Each number is 128 + 24 x the weight over its row's rms, rounded and kept within 0 to 255. Layers, rows and columns count from 0. Numbers have three digits each. The size before them is the row's rms in percent of the matrix's.

# layer 4 MLP up, 256x64, rms 0.155, rows 7-113, columns 0-63
107:163087124128141073162125105159121094131128126153149144119129131150117110133126142131169120124078143110149143101194138147103117208144107141119125140137134096100111119146148134123104121115094137
106:174099112136120128146144163157147144090133130150116142138133111087122098099133140121149100155063130149159109119126087142121120132165141138167093124078150139147155147089135171139114119104108124
093:116092169093132096158093097138109127118137143131132148047133160104125123097112119085133099124112135160141087124155135142128114150146135173089163116137111104098110114093126129137120148150131119
106:110119107075101080179135125102179119121106151149170136072154125114118095109124136108154149133111145161128161139148149117165092110149120113121144104148131114134167095111140109124135145111147119
088:108077091160129119119160072144093118108153122167152116097158113131149115154115174116123113118082114141078135160106164144114116144153166137102083125134131138150150128125145141123113149117129118
101:127110078123126103130157111143085114123136100137134131099154117134117112119163178118152133109079084129136139149100155140088073133147105114115112127166103111107155120120121165147079139098115146
091:162111092149117113149169130123121128137108156140100118144147127131134122122111107166122110097119110168119122183114158149148128182132150127173133117147116149199148127114140167165126158100148142
118:145108099116133105132139137086153162163132115167137153097110144130107098134161136160113127093094088102116115158126127158083121182139125123118112141121105112150141117091126100142138094189143111
093:145084165105106138097142151143156119138078109145138090102111130125133104094131119093152098144140124147138146158166168133120093155154159111142148093156104122149108127133168155160101116166110127
093:184101116150143120152146120101096169168161139142136146117162086150126120111124117124139115172101089105131094158093124132149158147137138113170115131120114159125160101086138165131130157142112144
099:100111154087111104117163144099126154135131149106137135113147100104092091129134164133117173106067125122111142138147104110136128132128121132124082139149079174164171136136132130094116150116156101
090:105149108085133074122102127123115141162117148137136136130148092143132106103166152123129086087133132119171080101155129178099121136141129127125154141118111093111150178099131116156125099137093141
088:130101111082115133103133160146164148162118163115123127154147122127132107117114162112128149122113108119167166135138148152086137099130106098157114197169128135143177163143154147135098139107145119
110:129144118133096092136116161112106108111120194155137108076132101111109074159151131080117101135139123128101117144156138143129148173151137100107148133107098095126174126151127138136151109151131105
091:115083148091109096152155161091114155179117126108135100127149090106101102100135146130177147103107132116154101132129131133139106130132113141130086149131099146177166111132161106088128126111139108
103:118122158103110146154159154123132089140107121121140131139115152107075103101136107151130098111083164145106079150142118101131121118148117151119107084134131207146146130114147162140145101106118134
089:131129106127122114104158128113166155147137131105102096126144122110099105160159115093133166121134120130144156146140171150169122127132168083150118143155159190116115128084153132118120125084112087
101:089096110131138100148130180128125147122139100158113148134138123158107085162135097147120153110109095082096145114118169129121102171138131097126162178096136124131153153143126111136105133153166147
104:103098125105112084126086123132150125128128135155141068126143058157100095115145114111096139110075145131142100130125105128147142149149090144142112113189128101110151108125134124117142114125108106
093:110095062109128116118125109171154112098143152129175146137090132135098125150135100174129142133118097078123103126139136080114108175167125112118135157123140117126138112135163162116143147103113128
107:109127118194103110120159121152102094144130129161097111113117096091099139151161182113140121145122129160142114154136157135142131135158174108120134151111145135109139108114140150150116179098172141
100:129114103155112077150120151153100101162147150142124130120153130142133101080107156110148165166093116117125150118098141126167124137175149127143109121126164109108149110064152133123094124103101111
123:107113154117104075120150148146117166112121159140111099104176147081126101156150120128113116133121092131071118132135128126132113142143136132106157101175062104111099118105155146143126145107120144
101:117120102118127104163144103135069139148128153118075102117149100133137108136129180140143151145089149084073143114102104131143109143112151110132134104114150161127094139116151109106101159112107096
100:133121145172118106121138132114141136139151130142153064101159132105121121119122153066133152170131107128109144110106126078107110174143114082120141117146147160107126116111123145159124160072121111
093:145146127179109114137146149103138108138144154169164133115118092127140100117161167142124105126066124127096130143167112150148124171141146111112142092115153140117133121123152148147103192088143137
086:162104086140131128119160143153120137127138146146109126113154107096126128134157147097155128115095112114120089087124156106141135128152175114119093141118120130198119117102119199130140173120147118
091:152134131115087119130139143111145102088147129165112095132144111144116110145131140132119082133089122092117089132126108136080136143176126147103092160102122139146150137107160115161121122170186163
088:126137123109093139103127147113142172141135151140142109164114144084071099085152126157122132150106155091111134141167123135153120141140117118174147184137142164155139161127132113112110105095162141
092:160096105112122119130111162140109126150150152115087121138112128113111085073144113150138098135109087132146073163146144120133151111149127085120124082137088126094178116120137091119145137130147146
103:125132089134088089140109123187142159088106150140124112146095144152134107170117138122126128093097107124137125135148127110096172150164169112136190125127130154152138121148163133138118149097153126
101:147134135130115096133159106146120144155146158140070168127146109123147115139170130103114135133108115124140081168093144118164103128148151101121095127079120152148139167107145185155122129157146134
066:153117121119138108098146132171096158120118112122106093087085083118140142114100182112152124158163109142098119115129138129151090136128164142096167130101149155149116125122126169103112150133085128
089:102094141135063103139131170108135176156131111149098138117123167137119119115147119153128142118119119136144141119119118111101153137157112114116103119128162178153093132159140117107164194162103115
106:137099154134100109112131130103166114161152150129107083108124098091106085113191169118114148101129104120136138144123155183117133116130114123154108139107091162161154131125127143136106138134158093
092:133096073120132128122142134093130155148155132128131132145113114108130110164112120149104129109054112131121101075127141142158101095130155107102102101117098141148134131080142178116099106119155117
095:135150136099083122127163131093137139181132144118098142100093096151104109139174127133172150123112109137139138112181137126155109124137154134100178107120134148179128143117144096120118097130095103
107:151096084121111126148155176080155137141081178169125119133172139118131104121142116149125133144126106152122149114083161121162138173158103140145115116147146157170145125147135110142132138125125154
102:127114153141094121112123121112147138157100170129096120108151123142094126152106071121169135116106131152084151131153161153087161142155102144122119171122070140168126131119143155128131101127096127
097:144102101074145138111148153127152156138105157153103096102119130122103123115152139092136149146100091115094101102130111117142167143157135134119152125145136123122138176095150153180112169139166160
113:177094125133112118134116122115156101118160153137104107131104132087107102116120148111146174143094127110162154180140133120106114129152136066141143108116160180150140123118139127146136136083169118
095:128100106115126107131152138148085121125088140133118065141100134108132110153159148121122140126136099122125134157130182149106119148139182086175114129155076156151128150131128148131090157110150116
099:138122146105095124118138126137136170133133149130131128147131146079114112127117115145137132135086112137083110108132172129085168115156129112169104183130059144142147110146164119132117170128170122
104:097103109156102120153130114105143103156090118124131118105127139151110127172128134125104114129072148191137099130167141147080134135134145178139120092158111118114160120131100128171097136149126151
101:100109089115095127117176121096148148130121137131134118134102142120091082158107102120117114121122112099136133123131169149082125117153157155091130131120140086132115156146141159123177183133093163
131:150105143120085073111176149092099144113125150096143139109150123079106109121114147114148125120114107149150090139166123115156106131161106151131106107126107147143123098110168112107121186119140105
089:152123161110105127154156114119144162155119129138098094107102115119127118104140151103121167124147092095148126121122099120143066129147132103180163135144136186133114132133186169113109117117123124
090:142077141143090129119138111141150146129175117151113153096119116108076104160119168098128116162084073112139140094134095116143141107127136151131159108161094130114153142115137120117144149114142086
095:181114125117134118108115168175129111120121159164127093097106117128116092159100098122120163155117152139111123138127109147119133193133131147116088100167113174099132090110153128112131155132121141
109:116123178151092131147126148090119148161139146131114116084187140107074114159170111139128139131109119129141122118155123101137128161169123100115158143109095160122127147144141143122184097126115106
097:139102109100160128170171113151109158180180128140097121113119147126121115127146092113178129129114106111075110113129127130089129152148124168136132144112104151140113162111142182125138151136150144
087:114142070101134142101154110119104113167154128146125131126126150117112099145154087105120154165109143127099114118162201133120132162122181137167151138108094131139144127112158121134160110122112102
092:106111157137127109164095150105081112134112169165131098087145120120138102170151139133132136128111156117120135156119198124146133147149147110140155115134086104135136146161133116163112153161147087
100:138113112099099089167098163128153114138133117159112105126169137137091106129145126092137091098121145143142140102147196128131141148133110181129146138147108128102138164140167104135115177120113139
104:174116121153068079106124143141096118137138161167152095133115082145122101104143125140162132182117135132133105150158123135139142123123148157130105143106107139103150141095159129110076141101130124
090:078123124129125127090138095142112089151132149169127119123113102148090086173146192107112119099092096149116165131168093115123093122144106123115120124140135168142139117126131155129162120118135147
101:145134107167099083170151162105159138129102181142087121113154143116129120115141151102144161114119138150129141106090099154100074163167135130117134106141095141138119120099110121136158121093141131
095:159129148156128110151158091144148136151160136112121113119156077137115118114173115131118123143084120135095102162080128202146152140122115167145129100104122140136158136127162115137115144129148090
092:140129130118108115120148129142136131175114125130140128110109133149123085214127154133136103097100100125128140176118143161085130126162139140074096089155112127120115144130124133147119159143083103
099:114105146135115113171082132126111171138093165125111132087136137159094087138114140124109120131076131142131091115173145136132122158140157100100169130159134101123155120143138104146106173124164128
099:094128133150102132147143122128078171124131131108137149092125137144103104119150143139097141163128105147097153141148121146149089139144113089201152156164144124125149152102146166146113116177112137
097:124122098124130124113156184103164138144126145137098108138197118150114120139141162160088156134118081137142134115144163150101128124128124133138145177162115157133150131113155170128081105130105116
093:101113073167123080106140169092098142125072119123122132117142116148099122127118110136118142133116083152144137154155179141101144123143113090167141137106127118133107126093140136157158117171122114
102:151130087129138093131152172145122124124120176155198097125162130152115092128135150151164135099136104090116158123107145129094156146142116117128153130108134146126171095082128142161109119129118118
116:144080105169108138136144209118162160101116133128157138131125117108111087107145114150175124144092125146117129170125104124136110145128147155126124113136116111162180169103137136146102131110130141
100:125118105129105132196110117130123085124092176143111107106127155136102105162147135114151130117120109174127109115109160149131108171182133131098125124154134118092146171151172150118137130149123108
083:165111091092105060085132156161141128137134157140096139162116145127102086125154151162179118142110136113135138161109122139126138094132163147141066109118129120142134139108120133135111147149129124
090:143136100152127131167192133114134093138107137134109139075131106142121106093166108143115177131137149117135122074139167174130123155130125123134128103148092135113119108077126146151096157118115118
088:099099126095122103192146091100128090133128144164173162098171146089116112170119109132157129121131102142145131149116151112168117130128151146111112155110134105131150070132141120138136137149146119
107:134127144163103111117127136088120116176103160139175096129120155139112132170115141142122157163105120154138162149143151141125134144150175123132143131139114195185126103134146141153137138088157120
107:140120160102108123151168171096122155142130136126138120127104120064089091102129140116185112136131154153130126150114146113146125126135139126116112172158086163143127105118175142155142143169127155
091:121119116109136116167133146128117124119131146110127100130136158131128119108164090115172111130130097091140105114139117155106127142173174164082130159130125153192084152174154143114157121142097127
100:123144150161083116136114148144172159135111155170141088139120116126106113125132148114154125099098136113156150146111139157089100111122167138153143183107158139169121125130147140164112131131070108
109:120079094125087116174108151132150088133155153180107118109143137128110112110130123115120152104141158186091140139139185140124134152151121122134162144166132129148166143143163113153126151127143127
090:152095095101127076126133098149145148154119159167116113080115126126121115123128142160133087148102128131117139141180163124130127137132137107184093151135141182174154131151116154136145111110141129
107:174106096169127122160182149125101099124131152137136124115141081109098101098163130148154087110116121127104129149130136172076140153145109144118088147107135114164163121135116135121154115158121122
107:146117126106108105118164132129147105129125149138099099120141098142123105130102144142123110087093084159151128195119141159082132177153106100121090127129102139138148157112145106114155148141175131
120:170114091152109094135131117116165118143156148168121104114118115104114093164156160088111118174106096167102133176147139156121103160151139137124116102145084109140122129097124140154146146114132147
092:111089104187108123117131107108107130157145153133104149160134141107074123167129121153085119165109104115104089154152160122089161113118131126114136094136126132161081125141142124138149106090134126
100:133114072120110128143118117134153123151145127159118103121138160064087139153142130138118149098115148144120084156127148162138170148135116163112118097140124137164078148155145163088159122109136120
098:092124151114116128112121109128123161164142125145128121133130087076067111134106125147118084142130074132086119159124164143118113152169125163135113133100129121118181159088158126121149123130120140
102:115103133169119092095153131097165116145148146144144118112138109134100123147135162115078073169097145171112131130164152108066143110137095146108113126143134119156125110123119125149141168140144142
095:107125142139098109093163147169131135108167141119145129100160126154106125128144109113151143171117128121078072165144153109099105121153138133136103100116129147088127074097141146121149086128107126
099:128105115145089112139128119094121112140100123193149132109109142145118103177112161163121104126130138104112180105153147116158117128133119104152147161174112139130158162115126123152179156113111160
096:105094113154110119176153153106080129114120138137122095080137131127100129127133073169116110103100116161136108151101128151154101170117113146133141110157100155145165123140145139171145144150142152
105:149102101168098113102138129116141143120146157146127142135063177091118123141134172108128149160122102135155147145139162124116149136186144123142162134144174138141155109108158126116120128086154142
101:115098150119104117146109113145116132184149166169130153091109118116097114091156099156136104132100119178125145089189132142072127119138105112147130117164144130124132101142132140116124132092107120
090:162094112116138114134111100140115102129125164159094127117165104128117141117125153091104114085124088160118085140123106156104181130132094142097075126140130143120160138139175123141160155134135099
081:091116104104116127121094131106133069151135144134179134111138142118127106160140067127152171130118175139153104161168133108146084096139133122139118125129142153130164136153142123080120119147116107
100:118109078139127136133101125115183100172123161158162119083136133133116107148119129139154099112128126148154141098125156174080096109125129119123144166098133117117161135127154147160090156159113145
104:148097105113108132163142141128136156124163132124105139106110119123117088102193105152150107131111126084099143112156148120105155125158146107199134137131080138148154143094146128129091114148141119
108:170078109108135105126124121143100132188135168141112165142117134128132087095167139082177136098125139106111136102127122099104136136141152135142134151109110120185136162123122134121128158141093150
098:172114085121121116102142150160175108121123158166164156111141139102129112140127146135152154167107139138132170130113118157138152123130186132113107093152125130098157097137147109167148101147131168
095:166114145127105113138129118124112117146150133161135127110186083131120111110100103164167112095147106124137145120172113148116111165147133108144139071112119127135163150131162136114177167115100092
091:124128124142117113098136146119105103148130144111112110119177124112114143138139156145105111122137100147149123181181166108125099171191122085152116107132131127144080122134179135156135110132148164
084:117115115131097127170106127141092103100142144128126152123151126152101107166115145145145158109152108155098141104117183151126127144161086122091153154084150121141181168137144091107140117132132157
094:132102095124103134133156122139114119122143128139078176068127172132112098101137078145105153093122149123096104149106126095132137091141141097116128101131162094116153127113123129116144141107123184
099:178110085112125109152153116151143122133127117112180149111130126122088090176143131171172164152134151154137165142150133100097096163130107140126130133152120147166111105164142133117152147146113120
096:090111121120074093119146144113147124165120119134111126127112167102134112172134127131133105129096147106166173140088175139101110113149153110132110120127121136144144132134144104121147199122126184
101:147135157156110122129163196077153137151142167115153133111107159118072096143125095151128147112121143116118103111144120111094144169132134113124100105145119170138116098146164130121115125144108165
099:127112123124120147178116176095120162154097112160098161146155098119100111145181129152137115157117138140075081111127145109122132145126164149116115120119163147137126119134143145136112169087134164
105:159108138110092112109138113156163126152094172153145099146125135108107103115101144069128108159083129125126074131162145141118119172156125110107153129106158134155134121122168110094154135111116136
103:093101159122128121126160127147110120099151090145125160099137167109129118091132100131082114146099134136116077103136134127126099141129146155124158149112091179150153162099163154167094137123123117
093:115120155096129108113139169130143122167181130182166136113151132087124128115171115124124112133141165108145126150128133120096150102131156163154099079116136110101096135135135147100179129144156140
104:137090100137122090124130145129150149148102177140127129099116100143115131116175145142151122143133096119167109145098153121114116165155125152137073098083122152167122136162161136123156118096171112
096:134108122115072118165154118151138137104144141131136092132147158096079133146139136157092089087083108109108153149133149160102133162126115118146091133154127147162109119148126175169131114122134149
106:120089128119114111183137109115134135144141143162147131132160151156082096163115119094151156108121118136128105168115160105115072129137103132100122105113171135086147106128139097117098175111136112
# layer 4 MLP down (transposed), 256x64, rms 0.138, rows 7-113, columns 0-63
110:113144127120134088135146135139155103145129104118116145098091180151117133086110087133121131125175119130155134091156101131142102128087111128130129127102094079114130125104073157127087158166132134
106:102130109127137119117120130143098129171152162110088129126125119085130153146146137156089128133157120118139121146102136141136145074114075100129192102138133126124117173156169149124148116163158096
098:100096095138141146127143131148085124144109132138133112172114068131143165082126073129117105111131115138134178098107112144114135160090143102129151161115152074132108144120138139101122142126129099
107:144131139105138123127154167136131115131153121134107145131146125161108170158126172184102085124124177084105159120137150114113158113128156088157097129147155171142105154133125130110165123163135111
096:153138139171116119132129118127157107111105111144116117137155124120159156076132112127160115158134145107133144135113139161109108118130108099110128154127163135108088037105078113155116159098133126
105:107155142159163131087089110112113148098136089099147114149097090126168152121132116085094133143123109109151135149104108105094136149129139110123147126147150116122142088124112132153134129047126151
090:112139139162116104114064169108127129151115131127114098161127159123147100150141112126072103121087144118168141131164133140124122135134157181117133119117140122121133104129149108054094111139114124
114:102119125120140172121153125144110096129136197122137139134134087111144164107148118111155101101109141130113143107118138116125157082121155140169114084095108142094125176141134169101118130098151160
095:160134116113121107155112106119116137112102101108134147169117153123155148101089182118116132088136137108119136122091112089120104166101150158148137124121070117119153137168094104114106127167148092
093:172115151106133115126193140124111165118164139131189143147147146153111146116090155111127120156134128103121115117108096101141123115107096128165148125131156166129092106140119118091132126139105073
102:147155118140124064139144127123136064123106062110155142164133178103129158161107119142111124093115147109131157110091137121142125111114149120163149094127130119120116106109133129154116145150161150
097:122115121112148052114126113175116141123147173123148136127116123169138123170073174157139091117136123116155129118135177121090155130140136136137118147153127116097148117135117123155142139135083159
086:136143139138110154100119127060143072112094114078111105158125128102120125151084090125120124103090138121136160125132146144096129129085140113122121107132068148114104109143120125102168121137145136
117:129169128099147154140092098135129082081147134132086145077106124127129149122108136138094098096132125106103131092105126101103101162138122071109125105149126119102098079125151144119100129141143133
092:154157101121118114107147153119135094162099068123152114189136167132142151137105153140101144100132135124130157105125142125110131084138168105166146100159093124104115132154114124145116134140164165
100:087153120137107156104125142090164119141076100134135130147085132112136103125129154128079179115114116131127164109142124093123126115098141131150121152145118056116137158153105143116086157119122129
091:125137151119179130117143148183113146085125130123134150139108156124162183112091179170143122116096153118133129105097116099150175130129119120118102111108139089143130122116138162124121139178119112
104:081137155155125143088154124151122116086129147150143135109151174109138148093084131095145131132130135116130106106117111095125138127143143110122095082152168157131110104100146176144153125107096083
107:121160153133138154143152163164119124160150115131118146151163113113090131140128139160105157127134137093123106095139132137124171104148105137109067153156127113124133164139085158119174103135145073
091:092138094099138127084163112127096130150135145097133108084113134148144166100124141123099163125148119101178124139150126160109174129172132150112101132133092126117103116134167141126118128187110111
105:155138118105134076152187128126157150113120117125142169134110145129131156151054162128153138119155149124159122112134140083144137095128102123111145109144164140130125136138136100115150130168133074
102:104103129163115147142156132159153129120165138088146117117139146150114193129190100147116140082133149120107135094130147126114146150077139168143097115114134123141123114135129134147125116171082105
125:110115162082153129126141144170163158085145139100107109145146129165124146099141114143154121063138110152138197151125125145139126172101170093136133111113111129118098137129128105116132125116136117
101:158123169135106185115137130125136142129138140159175138157162129097140131087145155084142119152120183108083088080107109121148112117092124126130128131098148116144128092122114091136154131133121139
102:127120133175120107095088086155112144113122082146116119137113147157159128087100110114111140109117140144132094123088127106115157129110121077138118144119125123107141094144060119092127127080117151
092:112094127178156113139137124148140157145123118131106187123109161118165134120092151092185134126108125106111122147069120069151120120123134136107125089124156137156098128125144124103134128128157158
090:160101115132099083143130125141093084124139109121140131124128185133135178120118190154126182125140121144173161138111129137125147147139134141112137139135162152131141091139160127100169124148102102
098:106092080112175136164165120143119163148128175111137137142111125116115123152113132143159142088143164094127157092120150179153138143089127144118165115127098126108140128140133189145118121133140126
082:106142119142128121151157124127143068142139117074107141115138129136108127177116107124128153108140093164183141141133128108124115102154143129105134101105064142103120124105146178118148082151132112
094:137132107110119069159130149138097141145143133174127118116169151124146226136122190147109102146121112095108138109110089138134120115109132127154134121130128130162129153133119146117121117149145112
107:147110142175154132132132103126162145163138094136119152125103119118113143140099142099135182186149125123139110132115119157114115130154159150106120129123159168083068089132130114120133127135181112
103:071129166117154124143113154140140132126158153160113150146108164130109108106139067151137106094140141136080101114114137102169149102127102110094105122118160100077127112139123133112136151150157140
079:104131136132101201126108138129127156150119089147078122153069117139121135092117091162111151115167153113123133116087164142133152114109109096108125142112124115152123102151098104145117102149120113
098:132142126117121174153150133111139110082155169099113103100121153090092164138151168130123131121099145100087108134159124142168107141157093134148156126117101119152147157120165138119098097118163141
109:148116136094123135074084177154129125095144104114166147113142106117156131119108124141143131099143145086143205145128122145120114134124138101139148109128078160148129113146118115134134085160128099
093:125137138109137115114172143121174111109117143181123126109132120094112136076112164105126105129187159140128112139117139122106156095124131130142148129107181160124156103147089103121114138075157116
088:117180166132119149156159155146138124150141098192135121154107101135163144084121103139129142097117084124132137103094131122150147131138120139121156127145133091140092177104122123129150081125116094
112:157140128118146118140159118142128151124147109122151109107161120141161146095114175093111106116115123102119157103155092107068154165111109145166151100147133097122135113107124103079128143153077118
102:105120101106126161144135140155130108129162108144097121117090105137121092102114137135123081109094163111164126158138133132167088154067159136083165114136132128102120142112133118113113162171139110
099:092100139080107099117170118147151144116140117108067135148145145130124173131125165115125136129097122134161109107115088113144129125137145122127157121069081106124084135119155135127178130137147109
117:115122147156131096149122150070135131123129114175153121128114166113143149116100141102146151168102131110120150121166125112143158113138127090104083112125166160117120099134115127109162112056121150
096:133132155121149117110084139123116197085149128141120111156111132153152171143107066155098130094135101131137105120146170121123158127127108134145130146124111133117088094162131123133112141158078123
099:114109129111170129122152171120167115123168118105127114145102105121122146095137105151118108139107156111143137161092137114105090144073125143113117055125150161120080140129094120095122111128117146
097:129107132141160102116149127138154150086173127162140142131117135077110083112108101104147112100178128097047138140147096123104132143167124123148108130114141129134167108145127129125105140110141110
108:170122098135141142171129092130115127097137161135074110159136104126114161139138143135138135160095113140136097157153134126094115153098139110165127127151108139163100073131115132111121074167116104
124:129165099110148112162166152133146090129101132101144105144138128121137116121140153161121123152087124144135113148108128116183140127114088163159113133146148142184111150156110108119178129160156084
084:138133134120114217129124159153135130106112063116081108148136100131142157108156119121084085103128124082134127139149125124115139125142115144143151131103112134134103137096113119137147081140153146
093:149155100097136116102178133127143120148113110112070109114140102127105169106099135188126118087146136129126113150107136141097160141147094096133121079108155114118130144140183124133115117137130162
095:170128176154118138166084156120175090147124157177119149135122142117135140126130096070114137139119125077090106121144156149149132149109137144129106094115132114116109114115113099094116097127107118
091:130144080107119138135122153112138144093113134115123135118115190126156102112142109156094125113142144099158124137105109124107153104059105147126106162093120114111086167146098082133113143132157140
097:155126113141123097116118142129130103099165099136127146139131164147117106113152142106161158123117134138135123141118106155152150137119173177143108125171177163116153147128163142122197090155116097
088:104115160134129197119120147137138150112129117130130137155128146155133162109141154152161120130131046106152149106092094138118146094149101109104132116134175126090133169143137149126126108151109142
094:151183148120156191114112164122115168096145094115112134137148113198134119130102100131110154108109147128109152132130144095154138120145117131114151133121092117087127116177141145152146118155121115
108:145143113123089095102146188091137108139162114101144157115114180116153152103108122139105171106140156094140126146094101123140134127118101123159085104086168151106138142122122122116150099134137121
097:118125117114111111136117129163122145110156137097160115085116151176112165110121123136103165092137105102141188117099137150125166113116169113118136094188134128172114136128117125142136146177123117
090:149117118159153165115150159125163119089117121168097143127118134096154133139088155115134173148144158125162098134109145116136106127158166156135118145121091136105110103107142104146080138128160179
105:121092126112125172110072159121166153095148125103153111127112138129166087162089147119127151139168133106125102095124126118123102078132113104148095132106123078121104130112125120118126093119089142
097:130132149095132154159147120168118125103154134131119139159155148115118110106092141133113137129135137078067122116066129085097179102123134108117111110155175126109128111126144103155122141151135089
095:183102144162158158138094143149121144103143090168109128142137087151177168114135097144149139097113133149134110139163114137137104156095139113144108145095150117109120097150099118132081109109129113
101:150142137128143122134114169126116087087129114163113135123095144128105129134146125147125100108189114110124197108120153101113104122123077151130156127146111183156109143136132148141156098159152110
092:172128164136157137098115150127150131127105096164110102144122090105154149123148116075087147143140123112127084118115137136102143164128156140132124127124159146157095104121093115140067117091155143
086:096129140107117164105075105161122132101117089082147129146135100138172135141089170141141143111117146155109129122093108135146096145140127159128105095134158162126127141168158114130144151151082105
091:137141152125168066105147117129128143175156119166163133127151161123141164097125195116141127122138126125097118130112171117145122108133137120139094130127156153139072094121146106140166119124150110
100:136129139116150102149194142114126118101091137075120106091087121112153127121133128147139130115173113127067137158143104117123155142125099153122112119106153130131105068124101114106135107153126162
116:151136173124128120117087094126142160160161118121115116103131145115144114116125128100138136147122126111079118128084122105132132082122121108145121163073139095127075121113092177126178142144117157
103:118141082113110143096118153122143141081123145109124136088159169104135120147148165147092083111139166122137136109123101097157124158096138128121141124150102137119102119118096130096142072144176105
093:115111148099092095124093113167115143121117135113111099116119145151106137114133093173101162111142089103140168136156084148147153103070134142125134090136168100174130107115119115143120148145129130
082:117161160092165137107116119172141132113146116118148083131147132168158183149104161154116132138139156131121100116128117086151175118112153131125104135109153174175092129135130101121104131108128153
090:141133149127154137101132137171089133114159102114122136154143117164184166116152161104123126140145148135094157098120122107129147163102128125187149120155148128129104105168084118148165111157131150
102:119156134187121132128108162130132153117091118130130087151130143180155146117142070130101123143094096109136162099113112086157134158121139117139118131124109083158106115133143108137133116080162148
101:180096161116182142123137141101111134154134104151147137106165142118152116101118137138139125165139126119115141111131156122062147118113145114125155116149144096103118164166152119112102157071133096
088:101132124107097153155080166173156122145159114106130166143116168146128144124161091103130114096122100111118138132134085138137083106101144156154171125149147116119137106149105141120168090136132109
097:192152118108166138129087116140108107146132138119141167123122128129154156170125162102159139120138122120101111153141136137133103111144131127171131137100102077143130136121086133148142142146106052
105:115118165078101182130128154048140172123155131137150128120155136114109074100121135114112111114106137127166103126122138108137144093158108119102150124149153134095116116127098127118133097104143122
097:129161128140124132133124118111098133111165151096101141143091095133145146143098144086110099113155143119131149129084094134125093097109135124098134100132131084114155101158144079149082141171166127
106:156128118121162170124132164138088152124152117145106167159109107150160143115174112138123139144133114140167147185140110155118157129160118108096083091121133081098129137149161132119163118117126129
105:120135142139149137144095173152100152131117131157170144093134112119119150139139118145166165153146156105111174084135117120175117154114164148119124166126099081139112127139130159111131108142074110
120:128121121124133116113120160124158105120138099104115090168117092148148135141136106182112144062139136121150176082081144147118108108087120091153122134155102095151121151120129147144140114149131109
090:106136125097120109094131118149124139123149113113058140118108145157141117114131146156131094094124144086171118150168161139137068084144126109142119116162119125079150152154122146099110128142148110
096:119123160125157146135110148153153143122133102113065171084091146163151101131140098145108127114125113123165114130122116125117077108147108093106153129162150120096172149092146132132107124161150146
098:123112108110144116130157115123107136094107137161075165132135155136125143083106180128159119098080160064134116126110136131157166101119147142112125121112133140090150124147104117112125102161094138
110:091137155111153040123129141142148194110136094108158111158124111125126114144107152115132128118099143140124103135179124087131141151150127082157111121115114117111122131139125108152099112113151138
096:136133145101146087128154107146116144138127122120115161120137130103119153080167152112158154108173149075111122125101149121128162122159150103150177106119161172121123127132120105133123079175122110
099:174105164084122110098143146141122192124132120100141110124124130131149150084059160124147128109133154127127171109131112138145141125121148115128106099140136170097124088108148112138115148164103119
091:112107146108139111104108141151114174174125132138160131145129145164169146142151124089134124174134120088126155076122137108113159124155158153117149148098171139112153151093125120079126113157139112
106:111125095146114109131110119119116135066123096129122159124084127156161146142063102103138127116086151151129124148140140098124137114103164138110138128134155142115117038139113128136123126105120144
100:105117131132121139124104098111075114122093113102080118093130127123144123104086088122130150068145134108098139105092108125156096124091130139125110122133105114140129143121108155129135183184098129
091:102133170148135127074069142145098141116118098103136143108136139204114111111148120138128174170150117138115112091135110111104112110115156137150144142172138090146140123125132113136093125150110134
080:161144178121128176096175135132122196119116136133153109132127095126146189139151150121097120112155113109142140114114128134104127155146097149123143143155127124095093114131145150128118112124124191
095:109153129139126209117125138106152069145100144146134159153128110124138176130134136107131124103104141146148137129136128096164152115124118120096144106137123140107107140096109080139155134143165072
108:140104116144143057091158141136097132135122116137143142169148142152142165142131120118112122132119122128122064140110146157129171159136100115099097095100123125142103143125144137095177125101147172
108:106093131158114103128131133142144118059129128111117106129146120123177182155086113145158143148106117121112150127115102168121119111080127152160107143160158126136135102103171128118170111153134124
096:162113158126142131153114136145143101098089126092142112120094116102125124140092126135086101123143124148098168106156087168138174119115123105078098112131117153140113109170147116133143079098121137
096:153094156130119137151159109112109118141180109125064121143134178127156117083140159148159135100149124145143156123136146150118171100151146142105109099152127096105113145099166164131114133122112113
089:099120101133169069132148159167118102155139124105115172156114135145128133124087186140169147096133137097134126115145116101154148101134124127143078107118126149145092151151126128110149135156128097
083:136125152109114163129149141112138129146132142113135147089107178124149130093132100154145133116118108136152114133124120079117136109108150099160176097157102158135090112129178172115172117120179109
097:092114154153143095119079131114135126127131136146177053166127102119104178138142141138130128181150121125169125115123134137122127144114127180129105115158127169157117130110141113111128116154122095
099:126108170099122091124111117137105105079155131117081113081135108133145173096100112099105138116122097115095140065140140122150129130154103114106118149173119116146139124138113154145147144171130115
106:183118154152131114166101138146148066067130137129124136131149136067120152132141116132128098146187139143093141108134109104158117134122129090136106096113126153143121137112161111118110117155142138
104:099114110085117194159090117144125144093136150137108146109110136104119110120165132181096110108142153137137144121122155115161112081147110125100156126131108103133123166152100109082128132104111105
098:152137135145158149149130113113112111127109115142156166157108093129149128136089185135061088171119120138104136103120107150152113125120141145140083133110159085140136148113129088094118122126144164
109:106131117160114143131100099079106123126129134122052164127125121170141116135157079133098144087142118117180124129084121132120150141105126090130135137138137119120088128112118142141116168140125080
102:136131126113122102140117118107177124129124194143126108155147105137114114126153164125128146146129116108115168127103136088146162152117126101134070135107162102116124152157091120122202106134145107
087:171165127150149167149118101129114129153148132141121112134170096146176131157086128104162156129116148100091142145142108094143120162081140150123108093168123120126141074150129130134151119103118138
102:093114126049109117153124174145135125116166135170138111130085171150106113097103095147135129088130122093110154118125087126131126112108108094113115110120130111122138103136106089108118153138102116
093:109096076141151147144143107093126125128134163065120145153125086141165147142135097120146140136131138152147144128121125116173133120147131178144099135098147129075164121120130152123116168084131104
106:136130167127136137085101155189138174129141107165077140119107140101117151104156128131123128104141171103092136127127112099117118100105151080145141107142115130115104158115105178122145105105127136